{
  "hidden_size": 256,
  "num_key_value_heads": 2,
  "vocab_size": 32078,
  "hidden_act": "swiglu",
  "rope_fraction": 1.0,
  "qk_norm": false,
  "init": "uniform",
  "lr_mult_up": 0.989,
  "lr_head": 0.00687,
  "schedule": "wsd",
  "final_lr_fraction": 0.0,
  "max_seq_len": 512,
  "max_steps": 16459
}
Each number is 500 + 40 x the weight over the matrix's rms, rounded and kept within 0 to 999. Layers, rows and columns count from 0. Numbers have three digits each.

# o: layer 7 attention output (transposed), 256x256, rms 0.129, rows 167-191, columns 0-127
# v: layer 7 attention value, 256x256, rms 0.106, rows 168-191, columns 0-127
o167:612511461445488561437496498497471454508472527410528492479539523577471462477457414530554482420471508451518416548557436475527522511469530477478476545515434395537518537433587499494479538519466505467542489476475488481525459523510449505504475528486455567519551516513533487454563525563459476582462530526487397566557504477498518472523516491486508492471510592512521550486461495530548476536478
v168:566510412403595484551509468491477518487467492536506537475599467549438440432586452587608520520444552441469557486449521385523509502562469456441446575461453502571503568471595539539535492560538503557511560530577465441558523546450472487556509477552460501517488505512533521584412489536510490527524509539535458473542528531554480559507471466497447527482497525481504520601538400567411453575514
o168:400500540511458499511447456452576541488433546481507499488450574519498552552473606412431584471576468564436454545525445575471475526420539560609517473498572467488513432502462463485469485493521502423487411485504457593457560479544603505494522568448513434414470484515476486425578429409476561526474483502490462504518488505431443475478558507471575460458530481539457528499512538416489582395456
v169:426532491485554421397493554498500489515451461580508520559456514496449439393567480431504499442508563457508528477507451561498526519471418543560553516599512471541552452489507566515442464475368513510585523481410486596480474382475500562523471452494465481480429554569539462418511517572592545412401502539439445526437512440484469493488502523524506479462507459498475548458481450611487472438471
o169:484457486562458536511497461392455448488517490436523456433551518503508568531497520582459543506517490497473380466493539455467434560502494431454449484481484503531495508484516450495525625482611525510374489487553461441464524474449496394454477596531574628492551470460513511558485557442428463496590503509469469497530536429496570544541473434436496543471437500520475452544535496492551461504517
v170:463593492489530425433500433523530561408566464408570550490433479460483561535503443541499504408486454522481486433449495418414472508527557456475489511459515506506413561482409554526524520515488491529459423490546550436462599565584516525551516483505498494429501478582385459506517469601549504414532630575520435528408430506585502432557521589568502625523571397533540502499520422458475654521539
o170:513412532578488540498512525515547481504463523571436505506559513563567440457476413485528562544521566410566465503518508542617476501470519551539530512530545555453484463447550542481485386529433536497519606581461512487583473507458462507498513520579453423568476502458534531520440493465490478511491456480542573425563553525451568529439419455470449457481539503479451439525501564490467457466495
v171:454496534558568399535471486526452475590454526586528488531534513534532528492524498558449533457494457558409607491565543553496575498603566510451549571504435491610520457599425533549465508485434548415548555552481565543441559528520529548533478531400495484565508576467631459537532466571504551595501490481544532489537564537535509544457484562452528560518513583447616454532476479526533520590498
o171:520458467505456614517475514532526494439500460457465554433460486506439554509484539483514496554509539405498474598505460455527445454435445500547546511436582510538484554441539458455406524446566516600449470485506399416496492496494494518490509457587449502433580445524427494445518438411483427477566511510521486523503479431471497494497570525595493423548603495516532524521539563521486461491568
v172:488555523373482485550488542473586446494485456506498496547462476526497516532458469496491461605494574410486476513482466505503478498460475385549482488512566462452487494579582470537493480503501426476516474565472534462452556601472538536450492566544437521502559518551533532518444512529609510557499466488449527378474561513435548518489607528464454514533606541425467466610532584471438516431509
o172:572492494508495423438531536571472527405459503550496538469525504441495510524477495514442500487541436574455494454505553542492456496475512574468482464505477592536496520491490503497562482503476566497462593468499486486526491444488477475573480482490521435493450456431531501457512504477430528488499528428477470549534484437501470593428407492555540456496421423532506494438535438555540492523466
v173:565391487527638475555487543507517522511533513546503475526464465529482519453542483556483477499468474436532468483423486553348552517548487455462539487515521463536444584537575439514524499585436554583493509500508503544467446614471601595457458524477478529537487428511579493463442551529525473536434505508502557499508576554480465581520475579505506517506468467502434431430554475450529423516594
o173:467592497533419484499413495483505427444437451493459451459604487509536497491471549517536557482523519517490448484545533489544493470426539495488514491475514546514531460488385555491473565420475497468506542497455398463479527444525475398524455500564498478524522537519498461540559513491484623464598482471505446542506476447539501461472543427450450468493497525494514588513420489503441514500509
v174:494471520517476440484565478439531438490492494500577470545501553461496406469507506522409466563484530543461483580507478535529404517521449552579507573549511517548563491429525665531579497492508507446520482507500540446490519488503502463476524546486544570548484564521548437540476537426517580613510567569490547497480499548516449569509481484480408499514527501472495509439443428503424498528436
o174:478503399472542544503484498532497530514516507513485548472472509528458595500497489472555467471505471458498451416445492493433460483499508460448541407496411525464496521505517444467472521511467467512494496433516460518514513547459537522509523445467472420448531503502482607449455510539535408401525451450515467507491483412463554469493513462498552503490448432466490464568575512523509495441488
v175:545491476473414551512460435553519460496496482538500530488515546599507537495516490472535473470554478464517542504403404566456493473494436519530480550506414573533429467465481566411534488457498541483458455449569439506483564500531549461501465452591491486599435390591447495491517429588469550506449564458497507430430556406528465498453561521450468536532523492483437542479506479516494419482530
o175:517479488488564435490512473450537471513458527396472450590502446470489480515531563481531546507407519524428481460522576444484518516493544519499488447483507524502544537538552424512468426489497479508475494548496543489440453499452450497556444534472540513448536597444546490540488479506475437515536457579519466589488535541469518507555493507510490440469531525561507500459490503440518572533526
v176:516544563522536454559451518455510505515432528448514490558565531513471519523414486418493452454484485535453499443524523508398535494531444489566580521456521498520552604480544430535495530457576539549478461516436428577511477388566441460495452460502476478522440543481550571448458470481486520468504553517486456512457530472527477543489481551557519458499442494511490526609473447514490505529460
o176:535452459498430523486489543495534485521586457521487522479538468494567444508507547541552461567506498451539498513481505443569525483501526583474464508526499472461462470518516445452537519536429475442501525522580558401498467587417561494491517545507565495568529463510479458520513538506516504487548529542519537516497552557503504445537482497519508501510554494464506441460493540492467474528506
v177:429487466481484527541516551424523426532589472557513478538533516439462472478564482453468472414583451487514511510455562476430428553492532547438558474462523476533526492539487475546494547481509443523441523494518514525478618536490521492561415568524470466576457567582554568499493426480486565526455505515501555574518469533547478515555445563549578528497525472538503526435561544418563492499578
o177:564520469573498553526535516487529531448451518494465516460435475509514489523443485508514462564444507475459484464502423525613588428532474465490480528450513530540451539474478476523525500510419506478509510498517494427529414486498470527500511461462502482454485509454460451479543546481530465519475474482437468445559566489531573434499540482559422482579437506449519462554445517516467520569474
v178:568425486499506516521551525432565512570415459492562555475527462557469506533525514519482493506511502506504481575443567517525524516506493535467562537491443549429469544550552439506527456473495467491544518414510476471490484571517555575475487454425430553533480463548524469452515537547446495535576475511483461576500532523536494493457474433458496449486536528481523514552476507587512561480471
o178:445535478505526487466516489514462529473533570518487497548510511584439446501490490512478428532486543533476553438547481489513506479492472499490485499521493480535547518441480518518456563501492468472437511579468469545519554467567534398498480540581477522440569518478492497535476510491548528525479457440512579437575484545473550500572448571581513465539493469514515508411574499445530427548497
v179:561451550567579478435521431480378492465556503496456450573593508475488501569439546510545557473444559513517480514493427508494495492489554419427514525508486521433395559507400493473416499469549476519407546574499469524461501460547514506510505468492480500497420547554484510492463564482544483497458551483547529531561560560454469494463555523407424492460495521503416486422512499445470504428499
o179:478521453410433460540542550548505509504492508500537467430476490547464564551578491492450487517469555495531511487533602476467426468539493496546462509533534472498519455461562545556567516484486491475536503451506531520512478480403472448507545509472509543470546526465454501582497421478496537504489451500487457515457468498502528489493488485551528497504569529583566477564542496527547504527466
v180:427443517407533438507486429531466479517475529533533542491403550454519555485521509478513440435550455515482522474530584559502499585434422432581454450584572501479528512439493573463512539506490511472453449576477536531483549501577535449467530522593432441570469581500505476486455407621538521544576480511493484499517545539642462473529515521480566448591447539529494473529526491513495562543487
o180:563495502567489541530450553464531507531518486424482434588564493533462467512509501522494516553501471505551479530542423450510496445585557457527509511472476535492547476499531437477533500516467483565557552449569420498527501593385496552622513493477526484477502459511514498512483541362426453466451544556508572508468503486437537538589524467543454501415577446463564496496491492531444468467529
v181:474424503476469579434516479511433424461585559485493515516534431457509554519569554500559473536459489469519541420527528454374484530567504510494493503494495473559512498449491502524508497505607541445552493524480462474546457472523515485469461551558484511509543528537441505529532545488427553578461472588526405521507484446508587479515512467547568441556530461514449490507468453505515530576418
o181:467502534486482442502504513514536506502483477485500492515481553517533440498495502486506459559530490563504477476445518495583566563488557500504535485519455494424532555523504472428515514549426485537505471435534565500511508531483418461581581493484524577497515488491553546465432465495558411448560534415445559458454531495439467602517429499543488602479512480493504525460541645494414424507618
v182:551504431518526571491563502410453552535573477503526494484467592482509472529465464540521505484535495489554476466440533407499539543521613480470474465514531444598422501535594466501494506460538485582533458530493517489507424444458494580533525498417568468488524509462529493519446529482535504496522479503509501521506542493446473395487590555479589534537442530458554440519503528493495629557581
o182:460492515466519487530510566561558535472493517491460498447560482472520577525502510479526476558499524489449499544508492540552424440428423522446552533401491516460539523455418557513504505555432616496463533530440497501461526561577553514447461544596436471509461534546508504553466480439462508502472551559483527485557484490567561605477416456518443496439541506516430512441449530494516489496366
v183:533503545463432490462443451478458572489472545468443402453577555445529506479535559500529495529529482483509464444484512565482526371450587464571450529598550563465394513523496526525541525560421462449535628522468563468523520426486588515531495499514416559530471574524500505495489427530420494431462511551496435593532510455454667471517506589537515487515575489604479500528536442435512423508521
o183:492474495502477535480546592554543472467484434476507488561479460551504522486440467496403513496427500489488513457551470482528487574505456560390537506421512474499530463528542550503439513467529542478494480495580563562548464560531405478500523471547450541459508475466516493490484559436540499506471535501428454444443499561574419487458487483453480520573461485408419526466470517530475587466497
v184:511523493506456521531573509542451478508486548540601470590495483504512531593551464485450425470570549514541464573530497471576527461498472534474538501530469452417556562542511501524560466478543468519479551428570446563419510406537497515522440555513527492529631454392433478540453508464525513509453501557567446581509501515486550508544460508428533456520431493595544508507482444548529523499513
o184:522485447471511468490442488455488520543456492476395538486510526463514499459462556530458546552450472512501499478510522550488500508560552514482488472490560569539510426486500478504523556472487554416545514510455554536548526531551570464485561439438500552501425543535502554449566499460466485499518495547467562513532550488526518481451524516540466514516552559451502482499556472481477463476448
v185:439504485415367466534484489489508504399562458461518570496477419497450474505398435531537532511475503504476521492471483388537482459527428485490555510433584452475494498479490400512457435492466491465526536460557468554404552537436504561495431460540517527486469549520481447506491483594459503594496471478468461513532410459506516462516549539500438509543468573473546459450497422446463503457456
o185:492491462567556514520458508463465520600455594479484475545539587495505473436519552479472524500563510377490491527518535559478425500512520519588435551515492584560498547508484565471534587507547535554522425530455569431488526472545527487464622492504431433507531481484536544487516523422458490446498470492569509423477513493512486508430479483541568473472550472456516546526517521515465524481532
v186:551445484458506472444637540495546578483467496517496503541487560555592531541450552424578523466557482492449408513559526529535538424466513452498500434528483581499553522567454486455516504471439484502470486442531573433517438606455435545499510500549463546464458458551422484571486588490479587589498548523541571505542526505505526546491518525556577437522553520474456525464480502448447492491516
o186:477536536564520513546380470548479437552542492466432502473540511496461525477478484598455473569384525584542582463420454463518536544509546533443507518515541459493426522473490635501445409459557532557507481512440472526467494471550529541482482532438567398525543486452554495418505412527528503455489479494447480553439501454547512451520463550485438570505453578518492484420479534518443485552467
v187:530486537510483586560459603529542514506465493509396486521634560432467455488524499487548468409513521532501497552488554490472460542563540533561476466482552522557443521462497567531480512560424403554516561483509541517495540667556466526577474549463516470585482514426487526507496471450514456453490513468509520517528563438521558539468485527531529415530440488442601401452541520472446542458484
o187:498552437484527537450559477468479501443492497501556534489415500511466516458447524533494475544518474473475494491498498508562572460488495474433515506419397496477514525487498482515567491449563542494527464515513466543481506409555480517490542459528514438448562514537549469468544503500490560503510474514473485444507522606451482527490509523483476529476530557531404557512516526470459478461430
v188:432438527553527458511564534500453472420485527507592519473484494602438516500518475544472530553523509552524492529578435522507470467491517480489496565478524564429487533489507518522493538537454535453486445443533490432415591484573502513600568459446422482429415463416563531515549535517505563404432484468514473541472478543507503493558522519444595492469417658522431516504433506510440564523509
o188:564532533370507575440439502472543557581450452503459471525532515450577537511392503539544452486504479499476476506579586476537547509543530445502471462482470494497552445515555507516512409456573485536491495506479519568614421508419480438465456543529501461589514497509464464527470511496455463494543511469524474469567506475482489476481502505586467557568540420490543509493562535525534499507459
v189:497455511572564517533553523500584516559532565539453429541470485464444498511586495510465384564484501438479480576532576475453474521505573532598520470426534436489530535474517527458484516475517495525562474488563527503518531468479477537397513543493523463458527495507504565530564435554468477565529497544442481560510518475444430526493596490526464486442543462411480471531472536473481622462464
o189:546498447502503469516493526544410422499480511466491555488456496572529522482404541468505580465486480508527504424455465538503477454562422505516453513631491483454489516520519509600466534532520484473449458510485448486541512492476575475569425475483543545554471563475490448519497540468499506498594540494518432492503444497512496489498473485542512509520496509534529522562435464502467360476538
v190:467602477531503506493510435540497440526476483463498530611399572459398489530462479523440518471520468502512490506458557574532589378546446407382452504519498479459549582515481593488502541483531499452477541481505534451509506507522473474480499520443468500439477430576539580510561533485523377552447526483591492507530471532459546452450472538449497530511496517495560493510475456463467577539508
o190:500478496592478496456476534498437539482564553523463498423553543551558503550541522445516462543465489515517486519477475439565439535431535563580519509466519482502439505449519466519476400460504448547539486532450456525485532526446513491532502452528456532496537516449452519484504457500468581497550488529470488496562475509591529459562477555581496488475505507472557473474550547583531463484514
v191:516538448421383509541454527494505516484496488456496497504572535536493417541420491492516458521527497466544462531525564557484512536528552450544528544418508503427466527469469502516507508463510524497467426441543481445467460616527481563551514439417519493553361604518451480472473613537544498440356469486522512529501489531551542440533499520467444623585533520554534451435460432483466509457531
o191:437464551519549419481544512475539486443393570517506472522445433481562478425533488583508576425392551486499520478436529524520460501465445620465438468557530457523496474421441497471485396480427479605451594597410446507542560456489491458441525526569500506432551445512537503483497506489449542488499521570532545445524580488497536482494477487478477455408468451483459496575563501495521498514465